config.yaml
positions: "learned"
warmup_steps: 200
seq_len: 128
doc_mask: true
train_tokens: 104100000
Each number is 50 + 12 x the weight over its row's rms, rounded and kept within 0 to 99. Layers, rows and columns count from 0. The size before them is the row's rms in percent of the matrix's.

# layer 7 attention output (transposed), 128x128, rms 0.201, rows 55-63, columns 0-127
096:58 46 43 46 36 78 60 45 55 68 59 43 53 44 68 64 52 57 19 28 57 59 60 43 50 49 63 52 33 65 35 61 63 67 37 50 53 56 55 54 65 46 42 63 69 48 52 41 39 67 35 52 61 48 47 43 39 51 38 53 41 50 37 59 50 74 39 41 31 54 57 34 45 69 64 50 55 43 31 60 77 39 57 55 62 62 39 50 30 40 48 54 26 65 67 66 65 47 55 55 35 37 66 58 35 57 46 56 50 48 51 56 57 44 70 24 36 40 40 45 23 55 59 43 47 29 42 36
107:53 50 57 51 55 46 43 57 38 44 44 65 48 40 46 43 59 47 49 39 54 79 30 51 36 51 63 66 69 56 56 39 48 56 25 66 62 58 41 47 51 73 44 61 14 76 58 49 37 38 37 62 45 44 51 42 48 40 62 42 53 56 54 10 51 44 69 65 48 46 44 31 48 49 52 52 45 51 42 59 42 63 33 44 46 66 75 39 49 58 43 60 54 51 52 76 59 55 71 51 67 25 45 52 25 36 49 38 52 59 73 47 47 42 36 69 59 53 48 44 30 50 46 47 56 63 38 39
108:38 48 52 53 50 52 68 37 56 61 68 52 49 52 69 77 34 22 42 47 22 46 65 24 35 48 63 55 64 51 65 76 54 33 36 35 61 51 54 55 38 50 33 44 67 29 60 61 45 47 66 61 53 40 48 62 53 47 42 52 36 46 62 57 68 63 45 59 51 44 40 29 51 37 56 49 46 47 66 58 42 64 42 60 35 49 39 48 40 52 38 34 44 72 41 61 31 47 33 62 44 65 41 43 68 54 59 52 55 33 85 43 40 41 70 54 48 41 52 42 57 44 50 31 58 61 39 50
120:54 55 60 45 44 45 35 44 51 22 21 62 35 57 56 55 42 40 36 66 36 50 28 59 84 53 50 77 41 42 56 58 50 56 31 40 67 55 53 38 49 62 61 43 51 59 38 59 42 51 34 47 57 48 40 45 48 40 50 41 63 58 48 62 59 75 35 54 62 43 54 52 41 45 37 49 51 67 47 50 66 39 24 29 57 52 35 66 49 67 74 63 49 20 38 56 47 60 57 51 60 34 63 52 73 43 55 50 39 53 52 39 41 52 48 40 49 32 43 51 66 57 61 52 32 69 44 74
116:52 50 61 48 40 51 57 56 52 99 57 51 51 49 55 44 54 46 65 43 39 56 27 40 32 30 41 39 51 50 44 60 40 61 57 68 46 67 71 44 30 60 41 49 58 46 61 46 48 28 56 36 46 44 53 61 62 33 53 58 56 35 47 53 53 56 37 57 51 49 53 41 56 82 49 63 32 61 60 79 36 45 54 44 35 70 41 43 71 31 29 47 57 72 57 48 53 49 49 48 55 56 55 39 43 32 40 64 48 45 56 39 38 45 39 57 36 58 49 59 31 50 41 61 61 40 56 40
094:52 58 30 60 51 48 62 55 62 04 35 47 34 36 54 52 56 42 19 52 63 86 50 73 63 43 48 55 48 52 32 50 56 50 46 57 56 56 39 46 53 48 54 35 45 42 52 61 36 37 55 58 81 34 41 55 69 42 52 59 54 40 52 52 26 45 51 44 35 45 67 70 49 57 57 57 44 61 40 39 43 48 44 41 44 53 37 61 52 48 46 36 49 65 59 42 60 70 37 67 42 52 52 50 57 59 42 58 46 57 22 36 62 75 53 56 44 47 44 79 55 45 55 68 39 58 50 38
099:24 36 49 50 67 46 57 56 61 28 53 49 61 41 44 54 67 42 45 32 43 55 75 41 31 54 61 60 62 72 31 41 34 54 54 55 51 42 31 58 55 52 32 48 56 74 55 56 42 47 66 52 56 33 44 41 55 39 59 55 43 45 42 57 29 55 37 52 70 69 53 45 55 32 55 33 57 50 41 60 37 47 32 63 68 47 21 51 43 52 60 66 59 64 34 60 40 61 51 42 48 70 47 76 51 51 45 51 48 26 57 48 58 48 38 55 70 50 37 45 44 57 86 57 61 53 30 49
102:27 34 45 54 51 35 24 44 57 24 42 61 49 43 41 62 65 67 27 41 44 79 33 39 52 53 67 36 63 54 28 66 48 50 39 41 53 50 61 48 57 44 70 65 36 48 42 47 46 75 70 53 45 47 47 53 67 74 51 58 64 65 45 67 45 32 43 58 60 48 50 61 44 54 43 61 45 40 43 37 26 34 55 56 63 76 55 37 48 51 35 53 30 73 51 46 63 56 30 44 40 41 57 59 50 49 29 47 52 38 64 55 42 60 50 58 69 50 49 60 58 49 42 53 61 53 31 59
109:39 29 52 55 59 58 17 56 58 28 52 67 21 71 59 48 38 46 51 71 59 66 41 39 89 43 83 68 40 37 38 52 32 37 66 52 54 24 60 60 60 61 46 48 46 45 29 62 40 46 62 39 51 46 60 54 54 67 37 50 62 36 60 56 51 39 50 40 65 44 45 64 58 42 48 38 60 60 48 57 55 43 60 46 61 35 52 49 41 57 41 50 63 38 37 30 40 48 43 69 42 53 53 57 57 49 68 44 37 47 42 37 39 47 54 41 62 51 53 67 62 68 36 42 44 60 42 48
# layer 7 attention value, 128x128, rms 0.233, rows 56-63, columns 0-127
102:47 34 59 60 71 63 62 42 38 38 42 40 64 53 66 74 42 36 56 73 50 30 53 67 45 45 39 39 43 30 50 53 44 37 56 35 45 33 30 52 52 39 24 51 59 33 41 46 41 72 60 49 63 51 52 68 55 41 46 50 36 62 64 55 25 53 11 37 57 50 46 67 80 46 55 47 56 60 62 66 53 45 48 61 41 39 55 62 49 38 59 45 54 50 54 54 56 44 58 43 51 63 54 48 46 52 42 50 35 38 44 58 65 69 62 68 35 58 76 82 57 48 43 45 46 40 54 49
107:52 34 20 53 61 63 48 72 18 61 28 72 55 45 47 41 44 54 55 50 54 57 55 74 38 47 46 61 69 70 59 28 45 65 45 41 43 51 39 58 35 85 51 60 49 73 61 37 50 64 38 46 46 52 54 43 42 59 47 55 52 52 25 40 51 63 45 53 43 40 74 57 44 56 60 51 42 44 44 49 39 50 61 37 52 60 70 36 54 28 44 60 45 41 52 44 54 52 60 28 59 75 54 45 42 33 53 43 78 57 40 58 56 37 38 39 60 68 50 50 46 32 53 48 60 48 38 44
121:44 43 40 64 51 30 45 45 57 39 71 63 53 57 35 43 60 38 47 75 60 38 58 35 41 44 54 40 61 55 56 26 58 43 37 63 45 49 60 44 60 46 48 53 36 25 49 54 50 62 37 34 46 54 23 51 61 60 39 34 51 49 61 08 53 61 70 70 40 37 40 52 60 42 52 61 57 47 56 48 50 64 47 49 37 41 60 68 56 39 58 35 49 60 44 79 53 30 44 49 77 54 51 58 40 85 49 30 72 53 37 50 53 49 51 41 58 55 62 45 65 56 40 54 37 51 54 43
112:27 43 49 60 40 70 67 52 54 50 36 43 75 34 61 50 40 51 26 24 44 72 83 64 39 66 54 65 28 55 32 60 54 43 65 54 64 23 33 60 48 36 55 59 58 67 65 53 52 63 53 60 56 63 62 35 18 60 52 49 34 55 39 63 31 38 50 39 47 57 47 39 45 31 54 45 44 35 40 42 44 38 63 50 61 57 51 45 39 49 36 62 58 47 45 34 43 52 55 46 29 60 49 40 62 57 50 40 47 67 56 59 73 44 50 59 47 62 51 45 53 37 59 60 55 44 66 51
100:41 58 46 34 46 34 65 42 55 64 55 42 60 79 24 37 55 54 61 47 51 30 48 22 56 45 51 49 51 53 78 40 40 45 53 48 50 56 74 28 56 51 63 64 57 43 44 56 76 70 48 67 37 49 65 39 34 56 05 46 49 43 56 28 39 61 48 40 54 60 27 44 44 45 40 54 42 32 54 46 70 59 57 50 56 37 40 42 62 61 67 52 55 46 59 49 47 37 61 68 61 57 57 54 34 55 48 39 28 39 55 46 48 40 49 47 42 34 57 43 58 48 53 46 64 70 53 45
095:61 50 34 52 40 31 62 46 46 71 35 50 45 64 50 50 37 38 56 62 50 41 69 65 72 67 37 46 34 35 63 62 51 42 68 31 47 75 55 39 33 49 55 39 55 37 65 56 70 60 63 51 47 36 53 36 34 49 42 40 37 53 50 51 78 30 48 57 53 34 51 56 30 59 41 38 46 71 51 44 55 66 74 51 42 47 61 43 46 53 54 40 62 60 52 44 59 38 49 46 62 52 56 25 48 53 64 79 72 46 35 48 37 37 49 53 37 61 75 42 56 39 24 40 60 51 42 44
104:75 60 52 32 67 47 53 59 52 59 48 56 41 47 57 21 53 48 29 59 70 33 53 50 56 51 39 57 57 42 56 42 58 50 51 64 46 56 31 53 41 62 42 51 79 42 63 44 57 36 28 66 42 52 46 58 49 28 51 58 57 27 54 42 61 54 56 43 45 50 66 39 66 41 69 63 22 61 57 45 67 49 45 37 46 44 44 56 49 33 62 53 58 32 46 39 47 44 66 76 55 42 41 53 40 54 48 34 62 41 54 17 46 56 52 52 33 32 61 44 45 34 48 44 54 63 84 29
110:44 53 47 43 50 38 54 59 30 35 64 46 54 56 52 53 37 74 59 68 55 41 35 46 64 42 46 37 58 34 59 50 63 73 12 56 64 52 50 40 63 51 65 66 48 34 57 43 54 57 49 46 40 43 34 30 57 33 52 46 54 55 45 48 63 63 49 53 37 35 49 48 52 38 52 47 52 56 48 42 49 52 29 52 56 76 49 50 61 56 73 41 31 58 65 53 61 40 69 32 70 54 59 48 31 64 35 37 69 75 56 36 53 55 64 39 33 52 27 49 40 37 60 68 47 77 59 38
# layer 7 attention query, 128x128, rms 0.192, rows 64-82, columns 0-127
110:59 41 47 45 42 50 43 41 53 30 44 75 71 59 35 64 38 44 47 59 67 31 47 61 73 58 51 35 66 54 40 54 55 36 42 30 41 85 48 58 56 54 33 34 70 53 53 16 47 45 55 40 39 75 51 66 44 38 48 51 58 45 53 49 59 52 47 53 55 52 51 63 71 65 54 59 24 53 63 28 55 57 60 49 42 63 53 29 49 67 48 36 44 49 54 48 27 63 32 37 44 54 55 72 40 50 32 40 45 50 67 49 53 43 47 54 58 49 27 47 35 40 44 58 66 53 47 65
102:39 64 39 56 50 51 82 36 51 70 49 58 53 64 79 52 36 57 36 48 45 48 53 39 52 49 46 40 46 47 51 46 72 66 44 68 51 31 48 62 55 53 68 44 46 43 45 27 69 48 55 48 40 39 24 47 40 46 46 50 40 44 32 41 49 68 33 48 49 47 70 54 61 38 62 59 47 73 54 55 42 70 53 50 50 87 60 69 46 51 66 43 29 47 29 52 37 46 38 59 38 35 61 46 62 47 50 52 40 21 43 50 41 53 49 74 47 61 47 50 72 39 53 53 51 63 34 34
098:42 39 43 57 65 53 56 61 44 62 47 86 39 65 39 57 59 59 61 54 48 24 37 35 54 68 59 60 50 52 68 48 47 51 54 33 35 40 49 48 60 39 33 38 41 49 77 44 53 39 37 31 48 38 50 44 42 42 41 51 66 59 73 71 44 38 34 42 60 43 64 66 48 30 23 41 64 58 47 54 65 33 51 50 54 45 44 82 44 49 48 62 56 47 36 65 42 52 62 54 54 39 48 60 26 31 47 49 46 55 29 46 36 45 56 79 27 54 51 56 53 44 60 60 51 58 42 36
094:54 36 57 62 54 50 29 62 49 39 33 70 43 66 70 57 38 53 79 56 46 28 58 69 60 30 56 40 41 55 56 56 31 49 58 61 51 59 48 46 49 45 45 52 35 42 39 39 38 51 50 27 56 31 69 47 44 33 56 33 53 49 71 58 39 44 62 49 49 72 66 45 71 52 46 62 45 55 69 64 57 65 59 59 48 80 51 38 53 51 45 56 26 62 45 42 35 65 50 44 43 57 53 58 45 43 62 49 48 48 62 50 37 40 57 32 46 45 54 54 67 32 28 22 61 22 47 44
099:35 69 44 24 66 40 56 34 62 44 66 60 54 65 58 58 46 46 50 65 30 46 58 32 78 38 59 51 38 58 45 65 53 58 48 30 66 40 61 62 47 65 48 52 58 48 70 62 54 55 59 07 59 13 65 48 48 31 56 56 49 59 45 40 52 47 49 51 49 47 68 40 44 51 58 26 55 46 31 46 62 28 42 55 48 40 55 71 66 58 51 37 51 52 66 66 52 40 33 37 47 71 59 62 58 56 43 51 52 38 33 34 48 41 29 50 44 47 60 55 49 62 57 46 50 54 46 47
101:62 48 58 48 47 39 61 52 50 37 44 38 33 48 59 31 76 40 44 31 43 35 39 50 53 61 39 56 65 66 63 30 50 49 30 52 52 46 76 50 61 36 50 43 56 26 37 55 54 48 56 41 50 23 72 27 34 47 51 72 70 43 47 57 65 60 42 67 40 52 70 52 37 27 70 50 46 38 64 49 56 26 69 50 61 61 47 76 53 67 43 54 50 61 72 66 75 57 52 46 46 46 42 57 31 50 48 57 47 23 41 49 48 50 40 43 46 41 53 44 51 45 46 59 37 55 40 55
105:53 75 62 60 62 57 38 59 61 58 71 49 52 59 53 13 36 68 50 65 50 45 49 54 33 33 51 45 63 35 38 38 61 42 53 35 60 68 52 62 59 42 53 47 35 53 26 71 45 40 52 39 41 34 57 57 45 56 58 30 61 80 45 36 47 55 55 38 27 42 24 65 45 34 34 67 34 47 62 43 56 48 53 70 43 57 51 41 67 46 56 36 59 38 36 64 33 46 59 40 73 54 63 59 35 43 40 45 57 37 52 68 56 67 46 49 54 65 54 56 49 54 34 61 50 49 53 39
094:62 49 54 45 41 61 41 85 51 38 51 60 46 33 45 67 48 50 42 46 35 61 50 60 45 44 27 46 78 65 56 62 52 46 50 56 52 42 84 44 50 35 40 37 33 27 69 65 45 45 36 59 60 52 60 39 46 56 53 66 31 59 74 67 57 51 40 51 63 62 46 49 64 43 28 53 72 56 35 50 53 30 49 46 33 51 51 33 42 68 47 57 55 39 59 46 59 50 35 54 46 46 38 41 69 62 63 43 26 53 46 39 23 39 65 49 46 49 70 30 62 44 60 41 45 52 43 47
103:63 50 40 55 48 42 45 49 69 73 67 49 60 50 28 57 45 47 34 63 52 49 46 36 60 54 42 62 38 61 46 64 53 62 44 42 54 66 59 33 39 55 25 40 34 50 37 39 56 79 61 56 37 41 42 51 63 53 39 56 64 40 39 35 40 27 34 29 66 51 29 61 38 50 57 32 56 55 40 48 58 46 58 49 30 70 66 47 60 55 44 32 44 84 48 43 54 69 36 60 51 54 21 66 51 42 67 50 43 49 66 46 54 34 59 55 75 31 56 57 36 56 46 55 44 35 47 47
100:47 62 46 44 51 30 66 68 34 39 47 42 66 57 60 47 56 56 56 61 56 46 63 52 51 29 69 47 73 62 41 57 38 42 34 35 46 40 38 63 63 58 42 55 46 76 43 41 75 54 40 65 48 54 62 40 41 34 56 55 49 71 52 50 78 40 28 50 46 29 48 42 47 42 73 50 51 37 45 29 55 46 41 47 73 35 57 40 41 28 27 49 50 73 40 83 59 55 51 56 64 61 54 56 40 38 50 50 41 48 56 44 71 54 55 67 41 48 49 50 39 48 40 36 33 71 47 61
097:54 59 38 59 38 62 53 62 35 69 65 40 52 49 63 57 60 22 73 37 51 40 16 53 42 65 53 38 32 29 37 66 41 45 67 61 55 56 49 59 42 49 47 27 56 56 56 48 51 25 44 54 39 49 60 35 33 42 47 59 39 53 35 46 56 61 42 53 45 51 51 51 66 36 41 50 71 58 55 50 61 42 43 59 58 45 40 46 48 43 66 46 70 72 57 49 38 61 66 52 63 63 52 36 70 50 53 46 41 56 43 32 68 47 23 36 72 38 28 73 70 46 57 40 44 52 60 50
117:55 28 46 43 41 62 48 62 57 86 42 50 35 60 57 54 42 71 49 54 51 51 34 30 47 41 64 51 56 51 54 36 58 25 59 50 61 38 48 66 36 30 62 63 37 57 55 48 39 47 39 26 45 48 38 59 43 64 40 58 42 52 33 37 53 67 35 41 56 67 30 69 36 54 44 63 60 61 52 63 47 66 56 51 59 18 54 28 40 35 40 61 30 63 51 72 62 57 42 52 45 55 44 52 55 51 51 33 39 50 46 46 40 53 34 58 45 55 49 51 58 18 38 66 26 62 49 57
105:69 48 46 64 56 49 51 66 58 31 63 42 43 49 59 69 47 45 42 58 28 58 41 48 62 37 33 62 54 50 69 51 38 39 32 61 51 57 39 48 76 52 41 40 51 57 43 74 52 63 52 32 62 51 44 49 25 49 61 65 48 57 43 51 35 68 78 42 57 64 51 46 59 57 44 31 55 41 57 63 29 49 39 44 38 62 57 48 38 61 65 48 64 62 35 70 40 62 60 59 22 72 37 66 49 51 46 53 54 46 68 52 42 61 57 36 34 58 49 47 69 40 51 35 26 32 67 34
103:44 37 52 56 55 37 69 43 51 40 45 56 52 31 65 48 51 58 80 20 61 46 36 49 57 37 51 42 56 54 38 41 37 37 47 49 52 49 44 51 40 64 40 59 34 48 66 65 40 54 58 72 46 55 41 67 40 31 58 40 60 58 74 60 36 53 66 33 50 50 46 58 52 54 58 58 60 50 52 44 59 64 59 62 58 43 43 42 73 25 36 45 46 49 73 57 62 67 60 55 59 54 10 35 75 59 60 55 62 46 41 49 27 20 27 39 46 47 54 40 45 49 56 54 64 45 58 48
096:68 34 47 49 54 39 39 47 46 52 39 59 68 45 15 57 55 45 58 32 59 46 37 66 34 49 40 40 33 60 41 29 59 46 44 65 61 45 58 34 49 74 57 44 38 31 56 36 47 41 37 45 48 51 40 40 43 67 49 49 52 49 58 25 60 23 69 67 53 64 62 42 55 28 47 77 61 63 54 56 46 40 37 41 64 64 54 40 55 23 58 58 42 37 62 48 69 46 30 53 46 49 43 64 57 57 61 60 55 61 41 59 66 57 56 46 36 61 66 69 49 59 65 33 31 56 63 49
099:83 46 52 42 71 57 67 69 48 36 61 46 62 41 37 58 63 48 38 62 63 44 62 46 47 57 41 65 62 52 67 30 53 50 68 49 54 40 32 51 66 35 35 67 50 53 41 51 61 76 35 51 40 42 51 50 48 53 44 38 55 51 59 37 29 50 35 55 70 52 45 37 44 53 37 49 39 68 38 68 51 33 29 52 38 35 53 64 59 37 61 54 52 30 72 70 39 64 37 30 49 48 65 47 53 47 46 44 58 46 64 55 52 32 68 43 25 55 39 50 62 39 58 59 24 55 35 51
095:45 64 61 46 44 44 36 47 39 67 63 44 42 38 50 53 47 70 53 44 77 56 34 46 47 43 66 33 33 45 58 54 37 54 62 75 33 60 63 67 59 63 34 45 59 67 67 59 47 56 52 56 54 46 42 32 65 50 47 38 57 46 50 41 29 30 62 45 50 56 30 29 51 57 40 62 43 41 49 46 41 50 65 54 39 59 53 44 67 35 37 28 43 62 47 62 70 53 69 26 49 74 65 58 56 57 44 60 29 53 21 49 48 45 34 63 37 47 59 32 41 58 28 67 42 51 54 37
102:25 48 21 25 74 54 64 54 47 65 39 61 54 49 39 32 46 53 42 37 62 54 48 44 44 64 49 40 51 26 37 53 60 45 37 49 48 34 58 51 51 39 25 68 49 67 49 44 49 43 66 51 55 57 63 73 53 54 38 48 46 52 58 57 56 58 53 39 54 50 53 51 47 25 47 23 69 50 55 80 35 62 35 55 42 62 40 69 52 61 60 38 63 51 55 73 53 51 50 36 39 44 59 36 38 50 39 48 43 59 80 30 20 53 42 56 37 48 49 48 59 57 67 56 41 60 41 42
091:61 59 34 46 64 56 38 37 38 52 42 45 72 28 60 44 49 54 76 48 58 51 48 34 25 45 63 37 66 84 52 71 44 65 57 38 49 32 54 56 53 56 28 38 51 43 47 43 33 54 47 61 67 62 66 32 56 51 70 53 50 39 44 42 32 43 41 67 39 52 37 60 33 41 77 44 49 40 51 52 58 59 41 37 62 62 46 52 52 48 16 63 43 59 59 45 48 29 63 57 47 48 57 45 51 41 52 55 54 37 72 46 37 34 73 70 54 46 49 35 50 54 59 53 38 40 66 53
# layer 7 attention key, 128x128, rms 0.196, rows 64-82, columns 0-127
110:39 31 41 40 44 51 50 60 57 50 47 75 61 48 26 58 39 51 64 50 48 45 49 62 78 46 57 35 52 26 46 28 50 53 36 30 44 54 34 34 53 46 43 44 62 53 50 42 48 46 63 46 33 51 40 53 47 44 61 46 44 46 71 42 57 52 56 59 40 55 35 56 68 58 63 47 48 62 72 39 25 67 54 62 55 56 49 44 59 59 50 50 28 70 68 39 28 62 33 48 54 57 32 88 60 64 63 31 26 51 71 44 53 40 47 53 44 60 44 76 46 54 42 56 62 42 61 39
112:71 43 47 59 47 42 41 58 50 93 42 34 78 55 51 50 32 43 42 39 44 55 46 27 38 49 45 48 47 45 77 54 58 69 64 65 61 31 64 41 49 46 64 44 60 36 74 52 50 40 54 44 44 16 39 40 49 45 53 39 27 44 49 65 40 43 39 41 64 48 33 66 48 53 74 65 44 79 61 57 49 54 35 51 53 45 62 38 43 60 41 58 30 54 53 58 45 44 61 57 39 53 66 41 43 50 51 50 26 43 37 62 34 37 37 58 52 54 60 57 65 37 55 48 49 59 55 52
100:44 58 38 21 64 81 32 39 45 64 49 50 46 45 48 43 84 41 52 63 62 46 53 56 39 59 68 51 41 63 35 42 17 64 35 45 52 40 41 29 46 61 46 46 50 52 48 57 45 50 58 56 55 63 39 58 50 42 30 49 63 30 66 45 59 19 44 44 42 44 72 52 67 32 60 26 49 45 40 50 73 34 43 67 57 48 48 59 64 71 78 56 51 44 54 53 39 44 50 50 50 60 50 60 41 42 39 59 54 55 40 42 41 35 55 55 36 66 73 52 57 48 43 53 46 40 60 46
099:63 45 61 57 42 47 52 63 60 36 55 46 52 63 65 52 58 45 64 49 42 32 45 69 26 39 38 53 45 60 63 42 39 29 53 50 58 42 29 44 57 64 37 47 42 42 59 42 30 31 67 38 61 57 56 56 41 30 54 52 35 46 68 56 58 46 68 60 47 73 45 46 52 45 51 50 57 53 57 70 58 61 38 74 43 43 73 44 48 23 46 59 54 55 51 51 57 50 48 56 50 69 54 64 59 42 64 35 53 60 60 40 59 39 42 16 31 63 61 68 80 50 26 34 61 29 60 45
113:41 59 45 53 66 53 50 68 44 49 35 63 53 65 64 31 53 41 42 43 40 57 39 40 59 49 51 57 55 63 64 69 52 69 45 48 60 38 36 53 45 48 29 67 62 44 37 81 37 50 61 32 32 48 61 40 55 34 54 38 55 35 26 33 41 38 45 46 76 40 76 34 55 46 56 46 57 48 53 34 57 42 56 59 22 55 50 58 69 32 45 48 68 59 52 44 32 40 45 55 57 70 49 39 70 59 41 36 31 46 41 36 59 68 69 54 51 60 45 56 58 58 58 74 64 42 38 53
110:56 47 32 61 41 55 69 48 43 55 60 50 54 44 53 46 63 55 36 55 54 48 54 56 24 66 58 40 50 69 47 72 46 58 48 39 66 53 65 56 59 40 37 39 40 36 36 57 49 57 50 62 20 42 56 47 33 30 43 60 62 50 57 57 37 46 42 53 62 47 71 57 41 41 54 43 27 54 34 42 60 50 32 35 49 69 57 76 39 37 59 65 36 64 69 48 64 37 40 53 56 23 61 54 62 53 38 62 47 34 51 52 71 53 60 78 46 50 24 50 47 43 42 54 27 55 45 24
098:67 75 48 41 49 70 54 58 61 53 64 57 62 72 50 48 45 44 34 60 41 47 40 46 31 23 50 28 59 40 52 35 38 41 59 58 43 50 61 62 63 39 26 47 51 43 45 27 62 43 59 61 43 63 58 68 50 62 63 47 45 45 44 40 69 58 50 29 48 29 42 45 38 54 68 74 43 49 67 56 51 44 45 70 41 47 58 43 55 52 51 50 50 52 38 53 47 26 55 50 57 45 49 51 25 41 55 30 53 41 39 57 84 47 32 52 41 59 50 49 27 65 35 64 79 51 58 64
098:57 40 46 29 50 37 48 56 51 35 54 50 41 49 57 68 70 52 47 65 33 57 40 71 49 56 41 41 39 47 55 73 52 43 51 63 69 41 64 20 59 60 63 52 43 64 72 55 66 45 28 63 50 40 54 37 46 56 68 62 35 51 52 50 41 38 59 58 38 47 52 64 44 26 35 34 43 49 50 62 61 34 46 45 54 59 65 64 45 39 66 43 56 58 63 41 69 47 32 40 33 14 35 45 75 51 49 66 37 55 43 52 43 53 46 20 45 66 64 52 43 56 61 41 40 47 66 59
107:55 62 60 60 45 49 27 28 56 75 55 26 57 44 41 70 38 60 60 58 43 54 50 45 43 54 28 79 54 28 42 55 33 58 65 40 68 61 42 35 54 59 28 56 38 60 66 55 57 42 59 46 41 48 64 55 45 42 49 70 49 45 30 46 50 43 43 51 56 48 44 30 69 62 53 50 39 60 45 45 47 21 61 44 29 62 61 41 63 46 50 29 58 64 61 64 48 70 32 51 76 48 26 54 46 68 46 42 46 54 49 50 58 50 25 50 62 35 66 64 50 41 37 56 60 57 52 46
102:51 39 51 59 57 72 54 78 47 49 54 39 45 64 39 46 48 47 49 51 52 46 56 42 46 31 46 34 33 60 40 45 47 48 50 42 61 60 53 58 50 47 53 63 35 50 33 39 58 59 44 37 39 62 70 35 45 40 34 35 57 45 53 70 42 44 34 69 62 56 47 63 36 35 36 63 47 62 47 47 60 67 49 32 45 42 59 22 74 28 63 19 60 61 47 59 35 60 47 64 54 38 60 67 38 59 36 52 61 63 66 45 58 52 47 93 46 47 48 46 24 55 45 62 47 60 67 61
105:39 29 29 64 26 47 53 35 51 74 27 47 28 69 51 48 67 62 51 67 54 60 36 37 66 67 53 28 55 34 47 78 34 43 52 71 52 57 50 50 47 61 37 26 47 56 59 52 55 53 60 53 59 49 38 43 51 44 61 56 55 32 34 53 31 70 41 42 50 53 68 28 48 64 47 58 29 64 68 50 76 57 58 54 46 53 52 45 58 32 58 59 57 45 39 70 41 62 29 40 34 67 66 50 36 46 48 58 65 44 57 57 63 42 46 37 52 39 47 48 44 48 46 32 54 42 52 53
112:40 54 72 41 40 68 64 52 66 80 46 49 67 51 70 27 63 33 49 64 69 49 50 50 34 57 39 38 40 45 56 50 55 44 66 50 53 63 57 26 39 57 49 59 44 51 44 32 68 29 52 47 32 47 29 61 45 65 45 39 54 58 45 66 54 62 29 40 55 37 33 49 45 58 43 64 58 66 29 72 58 79 50 57 41 54 63 42 62 40 38 58 35 48 31 41 34 41 43 64 50 37 64 40 50 47 53 59 67 41 56 31 48 59 53 42 51 50 73 48 44 25 53 54 44 61 45 37
108:74 43 68 51 62 39 35 46 57 18 71 60 64 61 45 58 42 59 58 57 24 51 34 34 63 51 48 47 49 55 59 58 53 49 64 40 56 62 33 48 45 48 46 71 66 28 50 43 47 61 35 55 41 43 59 57 52 32 62 38 57 42 54 48 48 56 61 33 47 71 57 33 65 57 54 59 51 51 49 65 26 56 46 60 64 61 67 40 56 45 76 66 39 38 38 42 28 74 65 39 28 42 45 43 59 40 48 55 54 69 72 46 64 35 52 34 31 45 41 50 65 57 59 46 39 49 58 37
108:49 49 56 66 55 55 82 46 54 80 47 45 47 46 71 52 64 56 69 42 62 46 36 66 72 21 44 53 52 54 30 43 32 25 55 38 51 31 37 61 32 64 44 60 50 65 50 50 36 43 49 44 41 49 62 59 30 50 37 57 33 48 23 43 44 60 53 63 60 48 65 70 32 59 64 46 47 41 63 38 34 63 37 41 53 43 45 35 54 45 42 61 58 36 61 49 36 77 46 44 30 56 52 40 70 47 60 57 70 57 46 54 52 52 38 28 45 54 54 45 42 32 39 51 60 51 51 53
097:41 64 69 71 72 55 50 60 50 25 39 64 56 37 51 71 53 45 53 34 40 36 50 64 40 59 41 34 47 51 61 41 44 47 28 54 53 39 72 37 64 51 60 11 39 53 65 40 46 59 61 35 51 60 52 48 47 47 58 66 55 70 55 37 56 48 44 32 55 52 60 25 43 71 42 50 44 45 60 62 46 40 56 65 51 57 47 29 28 66 35 52 56 34 58 45 63 49 52 52 39 53 42 42 47 54 32 61 45 75 61 51 24 81 43 53 40 59 53 37 61 58 49 38 47 45 45 46
100:63 46 62 40 81 60 59 68 72 78 65 47 55 41 46 49 72 57 38 59 55 58 59 29 39 68 43 69 40 47 53 58 48 73 35 46 49 80 44 49 42 60 53 55 39 64 72 49 53 53 64 57 59 44 51 37 31 44 41 38 51 41 45 55 37 46 50 33 43 47 49 44 37 55 16 26 40 41 53 73 39 50 45 23 66 35 44 53 53 38 54 61 64 40 44 65 54 57 51 33 39 43 36 48 63 42 50 44 63 46 50 52 48 28 45 55 34 54 44 53 33 64 60 49 46 32 40 43
093:28 50 38 62 45 60 57 50 32 52 54 36 48 52 70 33 50 67 35 59 46 59 27 43 38 39 67 63 42 69 44 45 61 40 43 69 45 44 56 66 51 81 39 61 52 53 36 44 48 34 55 48 61 43 49 12 60 69 47 46 71 57 53 52 32 63 56 60 46 55 59 36 28 60 46 57 59 46 47 39 20 29 49 64 37 46 54 40 72 55 49 56 46 41 59 57 48 50 52 55 57 36 41 47 46 52 49 78 56 54 64 53 65 58 50 48 64 25 49 53 29 61 42 56 61 45 27 57
107:38 55 47 53 58 46 59 61 33 82 33 54 58 70 38 35 54 72 23 65 68 35 53 34 58 52 44 31 62 37 51 58 52 54 53 23 46 34 50 59 40 44 48 50 48 34 44 36 55 28 58 62 62 34 69 51 21 64 46 53 57 43 53 41 51 42 47 60 53 50 50 71 55 40 46 55 52 37 62 46 43 35 49 55 53 42 28 58 55 80 89 39 43 48 39 71 65 55 46 53 33 55 53 54 53 33 47 55 43 65 49 50 38 67 50 32 41 68 44 49 48 48 52 44 49 45 39 61
098:59 56 63 54 54 33 47 32 42 63 30 30 46 46 51 44 39 47 58 35 43 50 17 53 33 70 43 49 70 57 58 49 38 40 44 53 37 48 66 58 48 77 30 40 50 57 47 63 49 44 46 46 50 38 68 45 51 44 38 38 73 57 60 56 44 59 40 42 56 54 51 60 79 17 47 37 51 54 69 77 39 63 52 34 51 69 61 55 34 45 46 38 63 54 56 38 51 39 58 41 27 58 40 47 50 73 31 54 50 43 60 64 51 62 50 65 62 58 51 26 46 35 48 60 48 38 41 66